From a checkpoint of a small transformer trained on Wikipedia: local attention windows.
Each number is 500 + 25 x the weight over its row's rms, rounded and kept within 0 to 999. Layers, rows and columns count from 0. Numbers have three digits each. The size before them is the row's rms in percent of the matrix's.

# layer 18 MLP down (transposed), 448x224, rms 0.0544, rows 242-323, columns 0-55
099:490517524502507499458490539493514478457463461531527540448472505441483561479524501520509494525483522500505505500499526464526505507505497491488472489554451494501447510484
097:494463480495494472464516530538491504507500509470499492494514452529492518487467465516466392473511476546510486531505516537491501502479492488472510488478470509495491476504
102:508510535482497519480471490497462498500516504536483502499519466493475518485484470478544485497530550457546521547495520478498483509478508506522487470536455491511487497506
102:516486514476484506558487513509495486512492502480507514498466504482479478554519484484476509494483473489498525515514489493523506511494528553533498529497481524545511481511
092:491472523514531511512543490489500490527493446528464493497503468512523478487490506505486485490500510506553484465494488505498491487505490476471500512498501465522496502485
091:514498493527479526504544492487494467479510520501481470482491508458511487493506508513475498516510500516482510491515512489502495485491508489489490497493474503514497496461
084:515514484501502487519491526498485492458524507501502498471468477502522485508527506502423491519531524488477497495527517509502484522502522502489484474495531543491508512495
110:546511499500516493493482505502549530513510484490531491471531506522505510523529550483515535498524535469496477528502553508528507494480526552500532490505502527510506516483
103:484478511473511527496479491503493476479531503467485527498509535503536504506443468528474476516518498515496479482482515517509558522446522522497454516526469545463499476519
105:447501505453521457509504422455541530482487508511491443495482489478477560477527535465479476452514502470532469486478464497497483512477465508492469476494515487494497525499
098:469475471474522498497489477501483508509474525534472536492531469523531538447515561503476463490509514445475523497437490528516484497470478516483458500452510517513526471480
092:494519505538489451511462525469523502519508504525515493506509537495517489482534508518525508479462550472480473498486525505468536478542535448487545484446478548457496531492
101:470531452518532490431538485475516481433502481513463515534463506520458463479500516519479450502449466513515474499540504533490470544526485517525501503497515500549471522496
101:495511486501512500496492470506552554486507508419532527503512521478503482502460514480471467528511482501485511491518461479504505464510456529454543507533488512510554559519
100:522493441464514498518494476493514510472522554494505521483535503522515443467530520483504512491507551535508486521518542524442526498519524505494482529530482488492506466484
100:489498501497485517505472488462464484512482444525512508495464467525505493496458441483493484557477498453495492495504490515537482497534537507491500491516561496486500490534
099:478488475513507503491530520513469501472495524453482432473500507513476489469498491455524518465536472510503520475515516485517477458500486493529474537525481482472535488499
101:496480467454504520490537492442477497538474538466497474478457526511506463531498480478514500489485478437492512479500458463516465441547533510485479529545509526519504503508
105:505484504440456528507531467483518533501560499500510498515515510501520490492478492481480520501493483531481498502448527472487450485461483497470473503496530489501520528467
099:467485484452510507526510475492494517516481468506452495470502491452524528524523521505538511515480488469535503496481543452486520495486483519524508519537500477494533468476
101:478516515482538500540489494486470502513511453541488514545487480460518503433483521519531486510495511533515475527472515529506461508498533509491500459525500514474501494487
093:517552512493516484427528551454462499498512498527531490511518486497510482493487482541496480523472500490496487512504527460486544506527474526472460464481505513500464528489
107:522534485463473474504528489523468505484480509485526535536491508477534518471499495501504480483494528543528523537491519495514522523496530493502479470476504530514477471491
098:471457489484527462527496451510491534496490533501474528486491540527482488502502486445529469524563521531481481445496512497519497497544506496483549472509514478469486485493
105:511493507474505471502427487472501509498516530473510470513492502499525484473501493468478507448534517503471481496542496475515503507523521506462448505518478485466468522480
098:516491521499507513521510490518542486500486479543501492532518517501560496502475495483561479488512515463493473507510509498525507494480500522510514542442528511520510497455
098:479487476474494548519538519510494478499486510531497495508507525539503488549481494547526470543478514508481492500513506490523478573470479531518485516498480505502465499475
096:511530553488527515535481488494543474530502533499503461494489458576528495528516534534474505494514526477492464518546481417527520510483478523503497523482521516474503524487
100:448510505507459509478493489520533478518478491502515498511540531520516540520463492515473505456486521508528510516497503498479490521492488481477455489468468535467469486534
095:543476486495481454489484419511507560503476492532509538454498522491478484530532499495571470506484489491491503508515497535522497505539501477548513462506507521494472477518
106:513494466484500501513527482467496555463482488490493494475481496469489527559521492508504501476485472469467479490523489495529484502508509531502539472527517495473518494532
104:496492516489503443509488500530513497472529543520489504466526515534522533504524490463536452514480510501487476528487471522508493490498504501465500463505524542512492540504
104:514513479515514517479478450493478497531507507467492532456501503497477534535500513508482523471525465537494454498535507461549483524453496473527505490527541474481471522546
103:498502503462486520534490504459514496533466514494440492465514505456479498537469516490508431503480494528472532511563491504461469476477483538489534531469515495476489518451
103:479503499521430540508511469511480514501494458519467482528514493503542519488515491494504459498492505480487521524490549545500515471505481498489491556552478547487522491485
107:522481503472477562508484489494481500473464527488502512520433504453500462481454488498500504503451501504524478483500479500484489482550501529502474487484463477489510542513
105:485469496522461502459516536512539530470527563532480485506557544542528512502531495541502541509530455526520536468529475478493521457520534519506468497510516473505484489472
094:500505462519520531532486470528501484496480520500485497505525504538495527445512495481535455488464516536527507491466466479498496502491519527490484509486540466527509503495
103:501432493480491503493487502496469496523525499477500475462496499426492505489530486498524486538485507514496460518499488482550502520502531485526521525521465534521506486497
103:514540482546509475495525495446520505487481510520538479475526507537507475450476496485506521516545570448486482494485524483487523479480531512462517512552485475467458512482
102:476494531523474513505551515514510505513498524490461511483518511509488484539491540533455479480497487493523537482496501528498518495541468484504470513533529529530455501481
101:448498513472494480552509479461468510468484530519513541526484507485466525471509508542509535504535552489493479489477432513485439490536461529512501487500476519502485484507
101:495565494504451542533495508549502506504469454489477465492497522526497465483514500466478501499547522515491473530467547440495509516495508532504499473483527509477488455503
098:496526572530514486473497492480475464500491470535498508499482522482518501477461480499479505493489485508479489530498493499496468495496522517474469525489467511507515502499
102:494479491525552545489505474496453503530456526502478527494495517492485513492510478447517498469487529500485499475486494449523512523500487480473467512522472495517513507505
104:498497535510498516548489482512518500488457519545497482475492480463545513520536485500506512511516453491514507517468496469469457497491549519495507513500508516512515469493
104:490501510504521461519509454501514489501483502469505530516527472491473472481517515469516497492514520534530499526469515486500509484443515510516499520494502489479527484535
102:509553495509453453500531486486547554520524504544523507494535492497505526450489536478532516499482477489502521526499489513469494479509501540478521535510490526450474480501
101:474484501547497476478469532502469462487504484529457552487502462521453489555460483488520487504447502436493532495501497478493532444482485484488461513454543506487514474512
097:510510516485488489484510470495500495448508522513518485497468511523475522495521458576488488514518526506463481495511537482495504490512489511526473457503510517511524471514
097:514519512486539527453535550486502502498503498468491521519532488528451462463524506467460482507496517480498530454525510515495503453526501493497514522569505457506515509479
093:532494516494513501509491461494530521494513570493499527466460513519525503482546515431538514499519506526500455515521518506527523489470501467468484542471488514488478520494
097:458499462497468503494513527509496520557536478490471472457509520493514530503515467506487546489503532536494517499504510505501511487528446497492532480490512520493481487497
099:509522511467496497554515463502520506512493530501512502498491522502498491483499516485510486460488502515497490492483439467542509494519499466501474481484494487474482525468
100:497473491506483522541512518526553507486489488540512466499477460485547487474534522504560497497511529496457536491534477493476488455523469490500502460505549529496493516490
096:492501495471465522476537497523502492481472541483477513511496522525513526407502508517550518496437511505504547531495478576475522506501488512527489519446482513481504478486
097:489446445507489454518498499510537542454466467496513483542511513529493497525506514462532501488532500466472513503506527491477496514533486485459513549462480451478445468480
093:504543461479520464488522500525474512497501513482513507495498502484487517505535504517517505530559503445499482495517508476524489485503510512495526486508500536524479506486
099:512472491523510534489513496534471481522504499501451487538491524501536488498491467497495495489499487470529542529518509495510488476506502496489474455525517499534557532479
107:473517505502467505509512517438501509506527506503547563513526517499512470506551533506503515506518477490487491495521488486471536507525563538467531498500476519499505505446
097:503502520514492541452449523504507493510537478507489494501505484518432517507495494486467523492517519490529495501506442487492539522478511477468527482477484472499525518526
094:452503480522510484534508495467505491511526485493494453448457509489517557489470476539496467489464513505522535555510452502495509478494514527487457505499485487512481494479
102:512484522525462527483501528469492537478505487518540481471500514471501506485509531503475521510537469510495473527485511482510503529507495492513506469461478443485495483560
097:489513490510521468481527523514478489519493510527518491504527482514509540539499452515511424463483484579506469522528533510487525545481507525492503494520476502515497529471
105:542524521501494564516475472483492510506482521506511532516508499470522572500526491483510485498505479535494538528509540509482510501468505482517493506536455534470522463509
096:520499457484511455526538492484500460513545459508485507491497484513487487455494500549526468477500477466488542468490481478512485536498495471542499520466471495509491504525
099:506495486524497473498469514487524526519536515515424473534546474497497498530490503514481507475463486469505522499545475471536475496537498484511477505529529519497489515483
095:479442463504487508486515502519517515534519511462491507487528496525498504536514508484491569500538526494502525515460509533510482418582538486484505510513471533471511482519
095:496528504497488494502501528554545489493533505508451555462437502489454513455520491518552510515479488491517471504473514545497484467550532521512521513518499566498505489501
101:513544465486520445476474501468508538504512512489522477503532498527531523533492461460507526544519514507486509529526495462519485488493530481510531477470499532518494528486
096:510470481490524493523456481516523501541499508508514533482503484510519454510508520521502523515467549499541498486518513503503494536479532500511521475506500516532416484492
100:483443494536521510497476495503475546506495507509490503490503489501489495544468428498547476471530497462508503470473474499498520497499530487511475509544534558487537481493
089:505483534474484546474557463500473504517458506517494488526501475524502486478514482507504528513499498529497534502461502463480509487448520519511446494506491465514540489487
098:508497512500483496529522490513449527502539460513500483522521515475469467473464514530479548540499493527496502493495529522495448523445489470490502494482473477490546509493
094:505484485512515482473523483549486533547506502555533451513543469511482480561502478508517494504516494498537517451479502507538531495536443532535520497491505494485503529533
106:501470541508480543461487456515507508497509476509514489524528498556472504473476495484511465516552504467524535466509505476469526510450507519473511460493488487515496528479
090:450476503467529468487511511503525547483481509512516504482507487521497509505497504462521509498514520540500522496480490528508483517548492465464476507545479516479481513555
099:453514537490544519516557482483526476539508488499492530509502515517513448497536498513493499451520507505510479534513499495534527433455473533525494522506501474538496517494
097:492477546524450458490517496506517554483517540511511517486445497501449494470524488501495533491524525482514506490541502458501495493529498471474516516509489551492498495493
094:496508462512497483539507518496516492530491469523495479496512527490510497509490498516466513496509458458459485502499527532514492497554455511475525487474507493494444530539
102:473498505506502470535517437496509528468488460488509525486514519530454537533556509537493494501483514512499516449491486480501509521462514506500554450501511524515479548486
101:468522539511510480502478491492496476520467513547506540517518525490511485504537522489461499511497505492562494502499480506466502472521498492493505449498510516505461487516
# layer 18 MLP gate, 448x224, rms 0.0669, rows 243-323, columns 0-55
086:513536511495454490543514488499479520460503460509453464505506535474518512533502539484548487502539489512488467542493456538486548455507535496526510488465534472462498495491
104:490456481506528492499492516496487506461512504467521551513470513499494455517572544441484466525450511474475466498505507496490486510479483479487477555471515471466500500536
101:529515494534487493531523502508479516515491495469527562511514497467508515501521460473547508480543533524511507493553490472506538462524479438481489512489510491493514502517
091:516524491504456516517516522515546548511470506484499474491493469437531506505562549505535471462521507514494442487495511482519488459469480458490486479487508494531475504507
081:496560490520519495526472549474490526491520520510480505471456513544479494504559512536500468483499507457447483520469509474499548503528514489468513510506480479482469469496
084:516517445505469568531466519553523476500497526469495492519505474492518469498522495498567550478491519483506476465521474543543529486437510510451474510504465488482481524554
112:525515501498508526513498474447533499506512454534563513479522487505544506482500541511493456489492540435438479461479516457539499497500529486511505498485564494493514488558
104:491484492520528532519516495453517550509511502524539519503535470560479519465465490497481500517475527496507496514500463529511512497462517486502485498448484535499516518511
111:563499442467484531508522530478501520468496523469520488479527482549480519496506501487506526535503541522543535494507481539545577521507494503487517513475502449454505533490
098:502488469496460493495498474489486495543494513431489507488513479520487509502524477526475521511487503518508555513499518542506503506524515473533518537490510508458546496541
093:488518497492495522497513448485479516456512493477490519523499489480490519514472487507494516523538484494493541496474446502486492527485476514535481481462519495473559464562
095:575468445515514486497535516486485507480505538490468522469463497515492472518508474466469487474470511493495500483556502487481499479476523474511494501493493468501477548500
104:499512501503509498498492509524489470505473509508500493490513509473485499533523480525467488502486483530494521516512504515514497506469523492480481520503550537491552544530
101:510479479496514537520495520517466499484501483491473494468469462484534490518483511472487510447512485495525501531533457502498497563507529494496509467471513468478478503555
090:511494485521504512513524510478504463509502496485491491542535488449509508493436546490496469550507458482486473489514514506494487536532535519455499510535509494544481482563
099:515484516504505509508555530479473494547506503500517484506479506479526508497519509480520509507503506476465516500546472474471484505500527527488437515479467465489499511492
102:517485505498501511535539516482523507528499521473493508515532504511459527533491531457497489518526499508488503484516490482531511514518534454506510524465502489455505510479
107:534490494488484508498520502470550472501481502522583513536454486480475498511497484495515566517506551481513467513526488518496510476488478495503496484455520463481437513513
095:501516475535523525489524506468512479504495500501505508495520498470497468497509523509496502497512534537479536467559486515496525515482496517518469472517563479483529558545
102:489477510503495521535498482505480515542473505466509496463513491466510482505526533482451523538458482491523515522488528503460519468504511495519501529491504483501488513508
090:517492503485552486489529541460466494538481518501491502487544467495510509538471449524518461526480502523518523489485523477490479444496501502486460502502516519514515497531
109:517525522500538550534520524498485491529516490478499481505529496508460483497503526496458508495481531472510497524523499500539489475485489507485506459491543485468526496491
101:489489451519522538522502506451562448501465438497511501490512507504508511542468492488565523511490527504502478510494479501498471479476522502453489485442480515515462499556
107:525476511497535497514497552481498487503508450453540495488501501463519493536501496508500492521525508527514530513546487513466476520519462502560490511472532510528510511518
098:533500504515485511508473500510486463499503540506513478508533487523462489517487492499479473523483502457504494489530460519479473531478507508456522506506491471501465527549
100:487516491526532558586503493513475475553498533516502494455514487471470484515512503516481480508527554541513497511466504475518520455468534469482497504435530461465518528489
100:524521480514516529510508514465496506472528483461499488497519463491515504513505491491489540529494483487494543564526491521523477508507517540562527493546547461494505498487
102:526538490520506502498478493517517449521516465470523517480492466524492505529482484545474513486498504468469522530515505486557493503535483474476513528495533478491470509509
099:483515415521528524538525490446516455507509531504497508521491479508512490519513505513507555516488513455510520509523499491469475493436517519501510493501488489499442538489
111:507508461555514538486596483462546452492533487498529504501505521536469439515488461507523498508515504495473468522467509481480521534483492516495474446479497484533488493512
102:519478483487538495502507515483509468562529495485515496484527471512536530532520554486513471499520480509483547513494556477505502507535504447530487505512495529507509525476
104:559505514502517511512519483510501514475499501506526516535499464478460483524500493444520519478513496581471451433494470489494538462533490488479508484445559465435477474535
108:567497481497476529471504540464520503488520462492514440482495512483508484473485522488462468496556551517507560519570536517518517494521499513504502541464494455498454458485
105:562520501468496491488510474492505482516527517493513471498519472496464483488516507475523486512486508493526468532503494518502495492486489494497466454488486476462484436458
106:493533488521521539525482511469513472534548519463518541524525495480455504458513548498519513512512490485459501560520497493483492479514507509473481516479510458471488551463
104:510475467483470514520469500485509490480532464472512531499514487534533525501519501509499486540485532489497511481502470535544500546504512499501567478509537532537490503502
096:535465458525470477482512496471542486461491479517527500504507539494532510518542486486504454483513510507479551501534469451497486482495519491476504525458544501481518529472
103:524517512497516493527489481491531490511513457459494497401446505512465477479532550509484515522500488506532480484506539507509519484511508478483505530487480518433489522491
102:553495490555541486501535481471516544499525503495548535470534493516494488498483503531511536489502529494498519502470503491513475535500556466526503494464535487514536491537
104:500501463541517521515489505508530484541525485501483463520466436489522473500491513542463487514503465480464503486515494503489474489447491472485519528513495515498541486491
100:545472464523523500498497507485485450510485449499511508509552506450477523530475510481480512503491525502546482514523516462499534512520497520523514504497526498515491500492
103:563519486484542481569515479475499509484512501465493498523489508492467496513495483534531510558521507537462484470456518532514514512477490453529537499518512519512551501485
101:539524493487539529517505555486507508476527447511554511474469459477457444500528502484478493523508517541467478499521525466486467483461495502467486484490473489525474539450
104:522515491529505482505505495531515484486495506500560500497498487513459507493538514507466526487544548463509480470481525527487471461536522527521494505534476457483515494470
113:524504448511516522523491494501492495527509438458544527526534488484482473470500523491510523533527532522520497489499514525487515482516536511476519443514543504471523502499
105:527501492511491496495515511510495547530493438500552534492491442483508490515530510558496488529485461521454470483482482445509508496520496456467525508506471512513493507532
103:513524487544501512554493553501463535518528506514479491494490517515442443468513469524488508522515562492487539501485532470498482499524460492493517502502541540451450521487
103:553493492532465472494518513442539513515503500494502559480493479496527439486524531514509485504492533493499490498517515485489551485497510535524526531457503519489511489531
090:505500483484512532504490489481471492478530512482525514513497461490528511497484482511499529522482505528486493479492462480447500506496469508492511493477561514465482511532
095:499469498509480528487527527503478516496480473516557484482541512487507486497495510452451481514518493495494531504509482481478531517501505537523517517455494528494516523461
092:506489497553465513493495426489482528512488493496498481484551491493483474525557531511471509497536538516510522458539510491441446482460481468544534496509492498482523481487
100:521500495532510521510503536502510517491485506485532502471488503525496500506477542512562470520497491522497507511464445555479498502500503498491470512443537479490484590474
102:545449472497512553475498491480489514487491520456488515501512472515440524515536525506473517464524515537507509501531523531537493468504547528478508490523534500491498532512
101:520477495516484520494505500483530461502492483479521515520528504480506514477475481482517479469509518533501528464543486467474543470464523516501525517520501478516504522467
084:505476498529491522486528520516484522502492495475475507460508513516508534477530516449523533483532530497519525446488499499470480519531484490507552506500521527505503500482
095:514509483504502485499502474495484519532487464499494508444482494491524539506547506458488531545491515547500460486531475492541514506477509503474461456484553501507516532542
094:511500505521509494509522489529502478483545480519546505480487471486480468524514469512464490495502495530456474493472525505499548502542497498479457490521520479545479483517
097:510466504501519492490477459470551500501490505487494489493497477467482504504473512461491492492509528471509529452522516515524507491487537511491525506497511484490511508491
106:524479474495500517532519483492464511498547505494502496453505509501530529551537494497484514474466502548499504531463474479488487527540462499489513525543472474478528464485
101:497500488476491517519528498486509512494502506503510498533533513476531496507522594454559497520536449491495458508470492478474482490473479528464480486460506540474502491484
093:503562491510492485500480543507521492488478489490516509511508508504537542519499491522527514504464529481475515476499484533484485454504482455523482524554522468530492515523
103:523516488529487514535521486504517472491476467484513537507486469508512475535501488526526516499507516499489501482540484522495514504446499496474494535543542519530512509517
096:529534468534517493511494473476478490493556461495488506482500477510469497526513488478513484538526510472475510491552533479523506517474474549486469457461525478452445509456
102:532473493512488508512511478484520511523526499536522517487550465518459526482490532471537515526465505509519536490476499479514496523496485488504493478491525477467490474486
095:487483459495491472495488534491528519493496480460518523479473498508472483522550493527506471494485465468471522550507488482496525460484553509502480517517493490485518481469
098:536484500506518496500508508502519440525469516484467531496493469485500480518524521516497499485504504507486506524507530454519501541505481498442509537487473549492471492502
094:520491460479524484515520519504540509527496500484565502504508514480521542511547524526483498546480500480443503556525546497503465495471460509538490530490509483492477521502
096:516521497478481500514515500481491489492535497491512509525486460495438492501506527476501496544564488508502521566514532499535518493529482516540553510487499494468485484513
105:511516509488487548496531478513475497492501477523537484528537481467470512477537541476508526512556495502491490467516508474535473474490499462496480473477505487516532536550
101:491456478521499521487531438475542458521487469508479517499503537503502491554505513499556495523530472519500516504503528503543471492522550460482522503519453496522508445500
097:514472477523501552489512486492474443473510507520481488509477461544502485492467480466495521486488508533469484477517459444471517509469511470501490477501533467490478467494
086:510527501506496531489519482508483517483480508491555499511517469542470505471522511508488540518513494507524537470541506440523494489494516511515479500501523509515474493495
101:540489491490523508500505535478456484509493470444517518505472471534517546538497511506488494516522517520559524530566508502510546499479522553532499501505518478484492510499
103:520494496512522510530500479500478505533515503474523494495535459497528488503558513516508521477511508520480537490530495490471488464479529528507544499551515487540423517502
108:534540492515528522511519499499500509541512487532519495455519494468516464498557477505494529542484465518477485520506495492502528514434498501479447469492540502514508481510
088:545504467516514528563483523486486499494514481497502548471533533510482494475515512493468506494518504505511514531513478520523494498514557502506539506482493479485492496534
098:516495468498466504507528462492492472489460505504503529486472469518494516472507506514445540533487492482522514528551475465509487498465503508498485533491535480492450484501
098:516490478455472490490548526471530441506475493540461452557457513504470491519496482484506472493558480522517533536480513484494501515532486478486486458474489475507509505526
091:498490472525514497526507511536496495478511475486564477538520499485460481519489541486551507477505477546504487492546522502504493490485558498519507495505500488513527475456
100:516460503510500495545513497501485451524512480511522473528564500513479488496500503524466521482536501521484475506492561523521496479522547488475511471516475444511553491482
100:505496495484501506525498475500501506517507457518479527518504486460460476531564517497504475501500475531533512507521538481573496511494526463523484514511491476506532500494
# layer 18 MLP up, 448x224, rms 0.0683, rows 243-323, columns 0-55
086:539519511516455477527525446488495495496486465513471516498508522500499508505510525471533497501521495494471488556468484503504523494476508497527500465515513489511481482497
103:466459525528527503502483513512517488475474502526450489482519509515471465467479507495479493523488533508487512460524452511502506512526498490513508533464504475505480524512
103:507517522513487495498527478519509496531496515439490531503476497524549468478532464462520479479518500516523470509504508499510482472465538487520500479528495496506465497478
091:532512500498488505549508507463571503551492491456472503460510501471511504493497578484472506504508471526487486529471516527531520512504494455509474477448481557521497487517
087:494492520507495498474495505509509514500434524514497523489527555539484489486480487511520452472489445521518501515465489513490503526508470498501527498486493545500480476486
084:492452502482554434462521494500486528512522487541547503505505525521479524518487484497470471483481465525478510513497511500500477521581524494524529531483517483495505532465
112:477481495499525528519485456466544516487499498507495521491497521477517543464517496491525490449505503473470485483491470469524463485469514494511479500489519485528484523537
108:504512502498521486496495459476518505548446538539476489532520478499484505520499490478519496528485442530527486466502492497499519490460565497505516478473503558491502551532
104:535445483486471520514492477478485545504476477526479526471484514478445520475530524499520509501524526485553490490490527500533555517536455503482523480494485496531533484509
094:520491483495500505530494505492505489526507523462484466512473484518463509482520472528504562505473504483492537472473490529525549514517490511538507505463491527462512505543
096:497526510475463511495525515489537493515511513512490501526510499527509521502481507520528512466501522518533473532513466462509507468466471455493496493515508499495507510507
098:490476458511517495479525503493488510478487511490477480471464479534490514552523471461523463502472527498501534495564518514492502517510482514521471498469483476480463543522
101:530495490531486509505509497490489479465537521493540510499481518443475493508480469512516490506495500477523484492498460474483474508529485458462500496465531458508488482494
103:481501496515508512493507535488512480481525505526470507492508440499520491483476510479513526536507535473525502491507508530504483510522495422514480499465498490473495466518
098:520481494462524535500480487502524480464505494462537527543567526485460502477534505490506544495515507501493524511493455471471482486493486469548523502510537496476492504485
097:471506486518521525523502546506505459517505474489511525502479535481548490523515508496462526493500525489512505487477467495510468526486487474500514515482496515512489514536
098:462488506510500497483502473503449488455495481530527471511477498533515487461526461497494488479474490500545469476496506523496530510495488545485510464509529507497486499529
103:526542505501510533506511542519522470513444471491509466458513508478535466504551484480470483504536467500511538473462522500505485483474515480508474521515471517497514521483
097:489494504527490520499461480505514505512462541481493518509476456534471507511529505513478514496524510486516504494517540526507492479504486525488504526547469582516504524453
105:509516518516547480505474509521458497463519528514491502455510493542511503489513466516528507500525546486536511473486472513538552548521529516483461512509486470516486555533
093:518494486500473496510465455545494521495496484509505546489504519520523511460546517483501526467575528491517488492538489514509528541482535516525498510522472490532476524489
108:506536499480482477475467482526488513504549561504463533491486483559515516535512506525499553511519473524501515488482516493467518514526488486525465549464486504538529519478
099:488490515481474474459519542534452511505489513527450485494511515536502493469477497532458433489488492517516498510507531448505485506496467559524498516491516517542509477464
110:491489493487462463491501476470494498498511484550503456525461523513503483478491499485503464525524508510525488475413477460502462490514458538481507506487488515507495475501
106:482541497483492491538488512518505496519475520488523497516482532451494488497520489466488503509527479507475523552494492492484474502475519499467526561492489524510438536541
100:487479508518469509511464495521500512497472499506523534466478499506525506511489527525491522521510554555498520503504477503497548545487565505473501474528462484506481461507
099:459477515487489517533497466525532477492507505499534447472487514518563498507462503474512511483510537504458490510435523500473529484493493483494515477543473514501481476529
099:476516492524499486487485480511532482507514493456508513467462459522512491524507479509475515487459492473474532528502510492547492532563453518479515517503528480481512509516
099:494459538519459490480482479504508525510482506536484517501521495524478531475468482493536485455521468508537487488479448484508490512554480485531500518493483501490511462485
111:516440521508501489524540510494533481482500459470519508493496482538462474523519473498493467536488507488492474529470491494496495519522485498537489482496528515500491511495
103:519479464504508499522513516483501490566502506459474486541498513517525515517476548526503513513531481490487539505494554494494508451506486466509514496474500500479502498518
101:483494466511491499522462496499487496504536484489501491452493486487544526524491533552470471503449518457545512486517557520534518519489490457518511522524474518533550541522
106:452493485506499495510510488513488501511506500476490487524515471518451494543494476503531454514535498526462497501460507459498498508512515483505480492462484446466506461514
106:494513530494484475500498527514522459491479502502455479504445495482540503519547470499480484534493497547484519501481525499498450510508515469467523497498446505491509442469
102:457488482540534515509506519502515513503510512484454500525461515498505501498519527436476535495535475491467482494509531465494482464522515505519520526516492522515513501467
104:514477487495498498507489543513478523488487512478524529484514488536510515499544468494499527545487542451492539483514501482498452535498517489476466489536486506478479503473
101:516509497545488471500509495456506486496504480423524511496503474459540506551520532459541459538472487517532475490550525458494466487512517461483498487443502495479505492499
104:515483478496530510509495503462493499463492528520459495494493505488461481459521465462538520512563451507480455517510499493491536490503501473474474438482484513512509510491
098:525461503518545472501520474467470512499523531469498520490479557477516515492500495522431516519467519521462542488518515512501498558505525464534493499504489510496528485512
104:537513468492483513502495508486482493510507495472551531498516499515556502449506524516482505498474479529506494504531522473503526506499491500453487514486491499523474521519
100:518471492477507493495483494505517456499485467544517469489509499517533522501464531497504504469430537513535479488491505522487490505508506513460503527538455488556505461503
102:488494529509503477501499481522503489520528485476479534480496510523511490492498536481569522485497554474499490433518504536519517491510485499512490555469504530515475510486
101:529539500517496490497495515483477485505453512497441536470454538540493478494483478484497479487478493479526511490505529514488541522452513518495462534566510492532468489487
106:524473494501494504494510491491493518479521562485463509498519532487478474516508479503502492469537481442541533505507474522471473531516468516455461534500546514509501477507
109:530488476481510513530469492513479505503495460468526528526497525491497496478500504513518543538527536526525508499465504534501528500533516535510508487548471520484519492515
105:502551502489530506495506545490462478501454563518521482529492521535526456526498505498516514482454484538511478530470487531484506500498496474480474501504505479490500540496
105:530521470529506503506511540516482480539516477487500500531434510494503509492462464495494531560542553523469532494535492493527463483494529528473489536527531475487507523498
103:507513527498473521549519486517474524501467495514497504473498527429491522510494534515505476481504435538475522497506475458471495506510480480440492492515501484516488534462
091:510524511489507492498473551526465498510513507502499513534501472478534507523502514529516501486512490509539523484509484478457492483540506497487537513490530481499476488515
095:517494520504482514483515492516512503485507486497501512482525503513448516487469520490515487498511514473463487535519499486539533456524472537484535482523538476463517471504
095:491543505497507495504517538518511468481485468494516478555469508476563534507445525500520461525525518522438507528471533509506509518496460555539523525526511506537478533521
097:515516517493491528505488504524511503510537436522515452474553497465532520493481478476506562535485513492486488463494485499548512504534501499485521469492464527512469480510
097:488530490515479479560485501519478508502479510545509496512483528492522529518497514475526498550454496470480483485444476496462512547510468473498517540483462490520497493498
098:502530480511537458527517512505503491495503507497531460476484501504500480495496519494478487520464535490491445527532496525500483504490499498486495516557474468473519476537
081:492493504510510495491505539516507503486483473452536501476515487505546533473481518508543532487523558485519504493477505509459502529558483507516500488525506510443509503491
090:469492501495489506501497498503529481456458526505486470556496509545482490480490496496509494452551452471524549551460521488484448479473488479528537497495479485477492471480
095:521506494501461488496529463490519528489522504505534500518498523517466487513486465497526498511506531549585497464519470508548484482525495555480516514508483523526489466496
093:492502485527484504519521513520483499542506452491491496542509506477499505497486482505483459513479494491496500529493515492482485576480509492522508488515448542443519523519
108:492530489489473500482467517511470473506443481471501530466495439476505481447466488513452487486521511499563513471540501510534510512462488497493555461499477493500504450520
102:476497520505486490485492478516492439490550527512481500505522563507481500458461484531482492502477463522520497515479505483514515494484482501473511516505492482475520495493
098:517507500467495489491495531523536511505516507511484488503485530487459515534417491483525491550476496476510517528493511497477471521458479494494456448529516487464486462524
101:533505545466523497486489529501523489559472513479485464493497507457514517510524531480512505502486506533477503505477495481530484488539498479490505496478510450446496540438
091:528502494504519480497491459475521504494519524466528515511506457483481477503536523502510505538561536479508513484537469501480488510445490482510504479526527473464460486444
104:512496492506427517513515462493498490472511497557532476552495483495471538521493496485507503518470487508472522498508489485535433493473472507477491443509486464510441485508
097:495546463490512471488504518478506519492521527477511495488543505480475489540537466514475516461478503567486467524545478510533507475495489502496515488514487473490505477500
105:465570506510500501493492476462520519445522517506506501550496518521448499515525540475478514506510507506489518473520505493494521505534463460553502556512484432466533482510
096:503519541488489525491496475476521494502488469537507505528548474493480515523464517543532552495526470480532494516480444476528530485507501479510462493509546511456478493463
096:542545494504503502525494537503512504479479510487551473504497475499534519520510517505494498515525481497465493485473498520498496490549418475495459473529495513478542507515
104:514501488510506507451522526473552477510509558499490507474502515506500492497511496497511489493486504510517469493494521508529518500464539512475445495492507467500512518506
096:501497465502550514523487525492512475484537524522507473565521476488446489511472445530508555479544541487526505518455490537521502505474460527486486502434516520475500515478
101:515496492512475551493494440505540510511499470541466510527492475506491520513482463446489509499513454555516498485495500488525463480490497520508488462462532490520514491480
093:512511513510489473470482501512516520493526491483486537499443457482508506500493501480450495499518518498477464483458441536534501480492552467479502519480484535502480534497
100:479514524503532545503485518495524470508513492473486484488489519504470528542499526486498467478486504534493564511541547500527473491562512556506518506495505493487541553512
100:472492456526531508511475519509490504556475475475495508455484493489517540490526530477521517496471499537502500506528493492504489476500484530500546496472503500519453505529
110:483494491513488505498486477476509506481524524492472537518532487509489533522511471479517460494485524494484491504501475490513446536493476514485524501497532521474471494532
086:538510424504509532521487547516470492475493494481483509475528520518490508481493504492468505475483491494524494542533526540493507488522529514494537503494527483528499538508
104:490510508507516502505478477501518496508504507513499423519502521486566496518446508486497504454505473537490442484505511465491452511561526513539468483535503533530510506545
095:503511505492489533507527499495497479505494506567504463568452505492456509523502481517502510518545462517482519508499517454483492508502484552491467490493494454481485558504
094:509489481491488509476495527513502483483487500493499532473539504486499473502477467514519503477532469528508478480436509466509507485474475529464502489496491484533502491550
098:462560503513511491442509519498531517506503495513499504473465483473537534484541544482512518498488541491489539472520410460439511513535476549531469536496500493484456518510
100:477486517491506521522506472505460479502508514473531494502514504495510496470510450499502494534529544519499522514498454569474510497541471489467481469482497495531512487523